From a checkpoint of a small transformer trained on Wikipedia.
Size: width 96, MLP 384 GELU, vocabulary 1045.
Architecture: LayerNorm before each block, no position embeddings, biases, tied embeddings, ALiBi.
Each number is 128 + 24 x the weight over its row's rms, rounded and kept within 0 to 255. Layers, rows and columns count from 0. Numbers have three digits each. The size before them is the row's rms in percent of the matrix's.

# up: layer 2 MLP up, 384x96, rms 0.109, rows 125-184, columns 0-47
# down: layer 2 MLP down (transposed), 384x96, rms 0.0862, rows 125-184, columns 0-47
up125 113:120157116120109147122109105081098115163128120110130136162110160167134115134135125161153130113129139097145121135131114125162135137121151147116102
down125 109:122156097091125117101076133147142069164170124091120156155132134093133135124135130148180116130109125132107064129150160150122097110137134110088091
up126 106:097124089125093161101156138153110147135152138107159111135071165130129140149135143122170095135118130136111118121130105169162149120144178137112101
down126 092:142094171082091108131124131155105188141150095145148147148157136140110139150133144125137152126138137112093118109125121124161109101107114148137128
up127 067:105124111103113158090135130139135093153187132097117115144117145120102104124139150109169116105142119152139149119156109119098154136094160176122108
down127 093:118151148112130167076131122124111108160173143095144102147124145138120118139158131113147106122130142143123170111152144129123150127088155184118131
up128 107:113165070132105131090121143091101127151126110108155124149100168131115102135136094152124118126128095120113142115137106120166164134113158164145124
down128 119:088135122121140103078118114134148112118129099136087154162094136106128103115101122136071106137156113129165107139113118135116154114128131132155113
up129 105:131136106131092096123120154082101140151134131099129192165133133151148109089083120157146090104104133105132133153124123128140135137121117151151134
down129 096:101158133183158105075119120119100142174144107141067131113146147118090122100121149129167118094110172097104127171127120123124115144123095155119107
up130 095:130138134108139144105084109158173147149137070139129102110132103095131098119111146143113124183099137135131188174102148141125148159079155124128104
down130 086:104122132178090125097135165127104128112086128165120134153148119144151153149133135120114138124118094106114147125094129113114130097172168129163151
up131 110:102133070109111101109133129080123101168112156153141115149122179150078121120126094131116121134135090116093121126146124142130129146129134155184111
down131 112:076174115132122102118122102097142122126150097101092179141106125093168127126129138152082105122110101137153138128097114117127168129124153136138136
up132 100:116128107112140134112115150126104136143150111119159149150128130103107121114143108155138106135103139190122159170149108115122147171116144195122108
down132 095:182158177144163152101104118130128113140130155145103154118153116114121154108116130126139085181108158148111150170124119130133125128087104146138090
up133 098:087142121110113141122147117115105164141113112131155122123143104093136139134122129092134128118127077136173108134121172107166118149117111130102136
down133 087:133119092150147146076109154140133173122135120175118121133155131138153146102178152160156115119098153116105127137084159116153135138103104123069152
up134 114:125141084103141151111165162141095164157138099119113142150122149118137079124128092176171154139123121110102147150107110104161112126109102160097099
down134 115:129120106137142138128194162107066170148169089104137100149098128116108086130149149143124148136153125155119144167143104144134115096103060153142143
up135 085:099120142103121133083145141128126112161154128102111176163099167145083119129120127142146113094116110090171137121151116129135139141111177156142091
down135 095:117094146115076128067124131135115130175180118103117138129096148131101125127136148129128090107158121111131115120143134142132133123112156184126117
up136 127:112131122125156160111108169126122143154139124093175136133111127132069140166116120132171179113103091142153167125155092147190096109149112157112121
down136 111:151099125135160149092103092098095131137110146141125112147112087109139158104133084095112132106133093168133173144134114165148137173141116112106104
up137 123:136157110122133132105113167103083145128142106141133171129151176128146116141141162162149065131136128114126154158105113101151165150111166144065106
down137 105:114145087121154128121083156114123146124120049100143151107148127100104140097145102149125134127173141140150115129121102143126170104172163129109130
up138 110:095104109111130189112133153124125098130170123118128134180100141106099105146117123093105082134156124155113114149160089091102103135128132164146105
down138 140:113110118157126160109122154139156091142147125107157112173082157113152095105113138148087071139172119178127139164177116085134114153126144162126135
up139 110:108107068116125145125092129138160159134138100108134182154114121172107103157135112141130124170129104153113144099134132144091134172147141133176143
down139 107:104143106122109127144098093093148157138128142121173136132090106137138116139100088159105187134132133149145171136129137136101131140126139116146131
up140 100:120125090124143112102133179095148123156114111111124150117155107151098077158141074119171106123100118142144123103158147107178135122125122127110120
down140 097:114159151182125135090085163164169151136115147136086141135114126135119110155161178108106129135128149122104124136109089131132127105111078138126106
up141 074:106141124120100140102147101139111123145203104105122152144103123090151120114155113156123081116136140157151130166162118124114136158090149177131128
down141 086:111169128114105141058126102132112122171173095110132145122126127113142106139162145126133075123142139164121126173145118129144144141100140203118121
up142 070:108113101103144139109132139111096123150165132112140155154112127114147114134170111146148110137144116143113131125138101131124162160103161222121112
down142 084:114139130124159140074136151127109118170160148103137173123130152117122114125151122134157101136142151122105144154144111135124143141094159205135103
up143 112:108136147123116140108133100116156130189113108109154129169132116119135137077140126143128171093127114168172110099128144165179106143134132128104124
down143 094:111139144145122113146170135153127123137128099148123105154160143136120144159088147128110167140129066089123157077119151108136084137145123139134125
up144 091:085103069121102142095112102168131149145140117122104104143094152141127154108093101114114105136147140108111120121161115130157167121122173165147136
down144 093:108138119108098116081089107147132112179163107133099127130134161110148124099114132171102094136149134117102135156122114111142122118122083128186129
up145 108:097105112112106091126115167146178122141123158123151118134141144121139086073101138194104090124174132130136140163121140119149092132153116138095132
down145 096:105127095141123110136088143145163153153111151111076143109125199143145108136118159117140091141105192133137165122115157129091109131167130106088092
up146 099:112149133129122130118111091135123123127166132106135149115133169107159126148151153163138134107122135167091201169096139117124143128151163120148108
down146 109:141138149125130174127158131136108088148158116151142141133117099113128130117115090142121117156174148110113132115154132082116118101128127057100113
up147 092:111081112147133155129143128115108093129133171117139166180099159139124107136099107112094138079148119147123083121155152130144136131117156146115152
down147 083:123156126121109153115087155148160100137126141073157166135098123110146154105106135122136117133088128149101148118130143118122117097141088109156119
up148 112:110101109131129104105148152121127124146129182117139115158124131144114099116107105125164082115162091106173136120104166106139189169094178153110118
down148 096:131112150120086086087163145130123115179110151111163111121105117179118105117150136092100080153129115106150136154111131111135116179112134156108123
up149 084:128115146097118143118107099150145149117142113136118155129147084073130167120113134124113137153117128180151133169142138110093092167113145142114120
down149 077:125128102114126131136174152091100164099133114131093120126156114170120103137125090133068125100118136102105093091149084145149181107139164162129104
up150 094:100097112093129114084123131115131081163151133112099153128090154126093127156115127116117092124150123144173162152125152133117146157103135154133102
down150 107:140158122105146138098117143123118154167160146097126134113108084137117132121111113107104092121125146123133155116153116125163154166146128186124123
up151 124:083099112088123107108126125106132155169132148097129174126153136117141145105132106164160097205140108096137115117127177123139134154135153123106142
down151 131:131095124093115111110174105146125131175082148137099101088178127122124077124167128149144113110083176119140098158129129130163138162125160130140138
up152 097:098104097111162193079134161116131141154154136117149137156099160152125134117132118105167133133138101151098110121133109152136170125160188140111123
down152 121:136177159136142134123141140147114143133114140129120139122146116124121124128146164109142140102117127137109169166163157136103096094172085116136107
up153 113:127141103088134146122077137140155152132126136102139142169122141130128109127108165131142105155096114125120145107082132151152148165081142128088133
down153 079:123183147129135133088127186134109130119104094118114122124161125127118127129119147131091156149106135126121115146094170110142145149142134145070149
up154 109:112159134118130138104126101140114108151139129100145125165140143096152125134137123149143157125141143146126208164125115121158140125141121133112124
down154 090:156156129140115170125122115142106138163134078168097131158109111138121152092114087127101138135177099131130136115115141099158137122133114111116147
up155 065:096129099118136162083120138105131133181175100105152143165103122146093121116140133140134094116126090126106163113152148153094122144113159161154151
down155 089:113125116089117179066136127118130121182158125125143151153097131124122125140150127139125087120132112115122175131164138132122113157130131202134136
up156 109:122110117133123091106138106121081111160135107118161138173142115131139094119060096098136145145137111144139185125084119070122168139156118163132176
down156 101:184147143152134133106167139120064131147112136148143095111150117114161107089101128097118089109107118140119137128115100115123160144109050138116151
up157 077:083135060122150108094117127089114115183144151099124127127098136128131135116141148112116121090120069155151154149135141139103159155153181153111140
down157 102:120116129123136161105158124115132093168127117129105144119113128119120123120133153108133115091120091129116132155160132112149092163125122177143129
up158 107:109138091133111108092130153126107140163110113138142152137113153130118139105153119133142142124108111146108127153115099160112124124149151141145161
down158 109:114141104123091111105158077101153170148147116119115133135161161151120101134121104157099119117150125089187121091108138107090131083138112127138081
up159 098:110115119092123123085120109099151113166148135105140155106128157118100092106108138132138114141122098144154174121119126151130140133119151149139118
down159 067:122121115111131150081130128123132191164154108108086145162103120110149138141126137086141132127090149101147139161121135134130124115128159139157135
up160 092:081164102117120108103128125136134104154144136110127124135108159165116141127094154137145100093120112149150167136126109155126142161130134156145149
down160 099:137150123101106124095127102142140117197164146066137138097132137124096150125138120111118110097118142151104151170143150116150126137112102185139149
up161 090:094169106130105128119124086084154140133127148129092130145120151101155127088143137148131109089105155169139137141092145175141145123154146119117144
down161 063:152130165123117145123138161178077147155146087138138110110120102131080113158124108117108147163124148081109104134121119132109088116124104083147117
up162 075:088157102081123108099135131135117148165135119107116130147090126136139126119156132107153101117146134178191143131147126130135189128115173171127101
down162 088:145143137094141143090136128136108130166146135109116136103124127119128126119140141110146090136133139168145146153141128118120147157115124209150112
up163 073:122176109087139132085167132147117117164168129128133138165130145122098098134109116084155107105151102146163147129143146125118132151099170163123086
down163 097:139136150092119149105151117147114110159136138111149129137131145141101106151135141119153089119138126151131142159154156123150119143102139211134106
up164 116:119100085103114132105143108127119154135150169120120197124165179100110131119134123154129089125114136150090148145158146138136111172107178147095112
down164 119:136082127101141120114113088137141140178098143094173137156161103104129104146114111141126122098186134156121156120109159153114147112125119202128107
up165 116:103155155086130142097129113146128102174134113113138130122129128120120114166128144142141149177092115154175147157111136105160103186090146148143089
down165 138:135122142079084107142099142194093125108124162092114101169092163172142125176144164084128113126139155135150113133166109119123100151140097124154114
up166 101:111094113118115150100144115130136151125172145107168123141143120121121136152104071129115086168159093133139121097097156141105144104167177132109113
down166 109:126136138153152126111106127115141146168157129122112141134137132079113153096095108173124129117148125096072125099109163144127149131126151053132121
up167 109:093101139109133148092127099125125142158165090131081140118128158090073095118135123119099112157159137133127172187101173166096095155117120130165155
down167 119:117142140136093088150110128120146127086105172169132118105166098117122141116141149084133095118124101117140106142151113152098123114129109138153120
up168 119:121125118126156155103109132071100147169172113089115142090166154158068157109120140143130137091111121104133131132109162110105167155094132147116135
down168 130:104125124108146131083114121099128131123133127085167086130161149172140147129159132094135154103130101137160119156115153136128118116091153166082136
up169 107:120127115091092092105087092125107106152152133138142092170112130096116145146111160155171108122186088103130134163146167080148105165149118156160119
down169 095:056140098116123131067121130153137119140124115138112119107150151114117138125156153128117096114136080131152170086131144103133139180154141181117134
up170 119:105119113118102106125186107138168107144116154148101140136107158180076103101141130127132131113104163133140152097168120151123118144118136126109135
down170 102:106154178151129142143144141163140139123118088131123080144097119170159112177086157132163072110137135172128117127129131102105134173156109142132096
up171 105:126190128122148109112175132131139100185132114105158152129136145146126114094128127137158159103104119143170133149149133140125072118128111135158119
down171 085:153123112129088116117122148116155141136141090151077136113135126119134134135138124134127159126139139118135159032136113160128143108117104145122171
up172 102:107143109127129169139132112143144099125122096135119133108088117134099149147148141081149134145174089137115138150164116106126130154152135156088150
down172 092:122176144149157141104116163122125107150145092122116150126122126100098139110091122172161109167120164148088100112085139098140125151140105148121142
up173 064:110137084109127120084159145130110126171183125114121152139127134136124115135150144132125102122136078149139167148148117118101147157108155189138140
down173 088:122146123119132140077158133125109128175182130106135134134124134125114124130148138136142100128136122130123178162153124126128128136112143186141128
up174 115:119076111105119106118135112127162090153092187150123107123111107129105154156138136099111123138154106162145152148126108127151149181104115127142151
down174 105:096138141163101129109137136163121109121151109139159114153140153096131076151153124122124186134122144092133149117106121128132141115166144126101100
up175 117:136156145123084132103129157139133153146162145123123094132134147171097121149113116168116114086169118108139157136114156156129081102124095129144121
down175 090:085132112140133102141144127126151118133111105138169130125096139150133058128097115101136150135152137107163152125117126157130120106096102127103140
up176 100:096101118091145124089119132109141138150165140096118177163140152114147109124112117140124095159170135114119162147106141119122170155077159149142123
down176 111:152132123136118146100135130137121132194134128127148115137097076139095127146168098076140137149153133116144173141161106141155125131130113191141097
up177 066:105141093098138139097120145109122121159171126121156147152133120100116113146142112126180119119131105144139134137152139136124175164102179192109116
down177 085:117148121118149156080127147112111126171149135104133177135140148114123112134143116126174106116130135140132133134139134127141150143103156191132104
up178 121:121106125057197134099122105108114145169145132111120179113140169082160113122074108155101122096124127122129170142142114134142110147127154137126138
down178 120:113148180137106078143106101145155118134121119116177125142133108167122128109142179130125097167121120149101106111143116108122137119148130113140107
up179 076:107162087125110141068098096084131091200147098103125158127114146104124137116116114135122131120127141109132107132165137138117124120128145114127115
down179 082:130141191104133121137109137148157149110118162168136118118100063101157114125142142117139115123077151126112111158097056120127107121163110111132142
up180 117:111094146108119115107120180123179126142123148123114135131110136160114125143146144162110106119150079134119160129123123070121173134156148144095109
down180 100:133080126133097127113120175118201134135109140149111160121110120136153121126131151125100124116137128133134114113121133110114140140163149147137113
up181 082:092152075130092114127165110130116074132119161116168150174087129154142140170140162153138130108097127104173104122171111111175125121159123142119095
down181 068:149167109135099164107110159123166121146159152115185149141151102126160156112081111176165122114077138137119121092133156131122110109145142106165103
up182 142:108171138057146130121091119105130131153160117123109158139057136127135109121135141127127154095147093150185161152127140085133136138140126154117133
down182 164:064137058123117110108148112084118122090141113149116137165125150135126111131104086146108123104136086125149137117101110123105158133128134097140135
up183 092:135138108129122141124081111097118115130160132093124166121150160116140167177145150146129089151108137148156154151088138115113160134110160108119103
down183 093:118102129151144121072090136133149075141136114141115146092116116093108135108108141106138103140108126119067127182129119106108124117094104101117122
up184 086:138144145126130083131090115121146121120169109125151175107169126074127111107117173140101098107114138168177191130118105136109102154135131147095129
down184 077:113104114130094135111145141119088134081129132155110098145116122168140152113102089159124136136157117083110088099145105127129171102152160143122119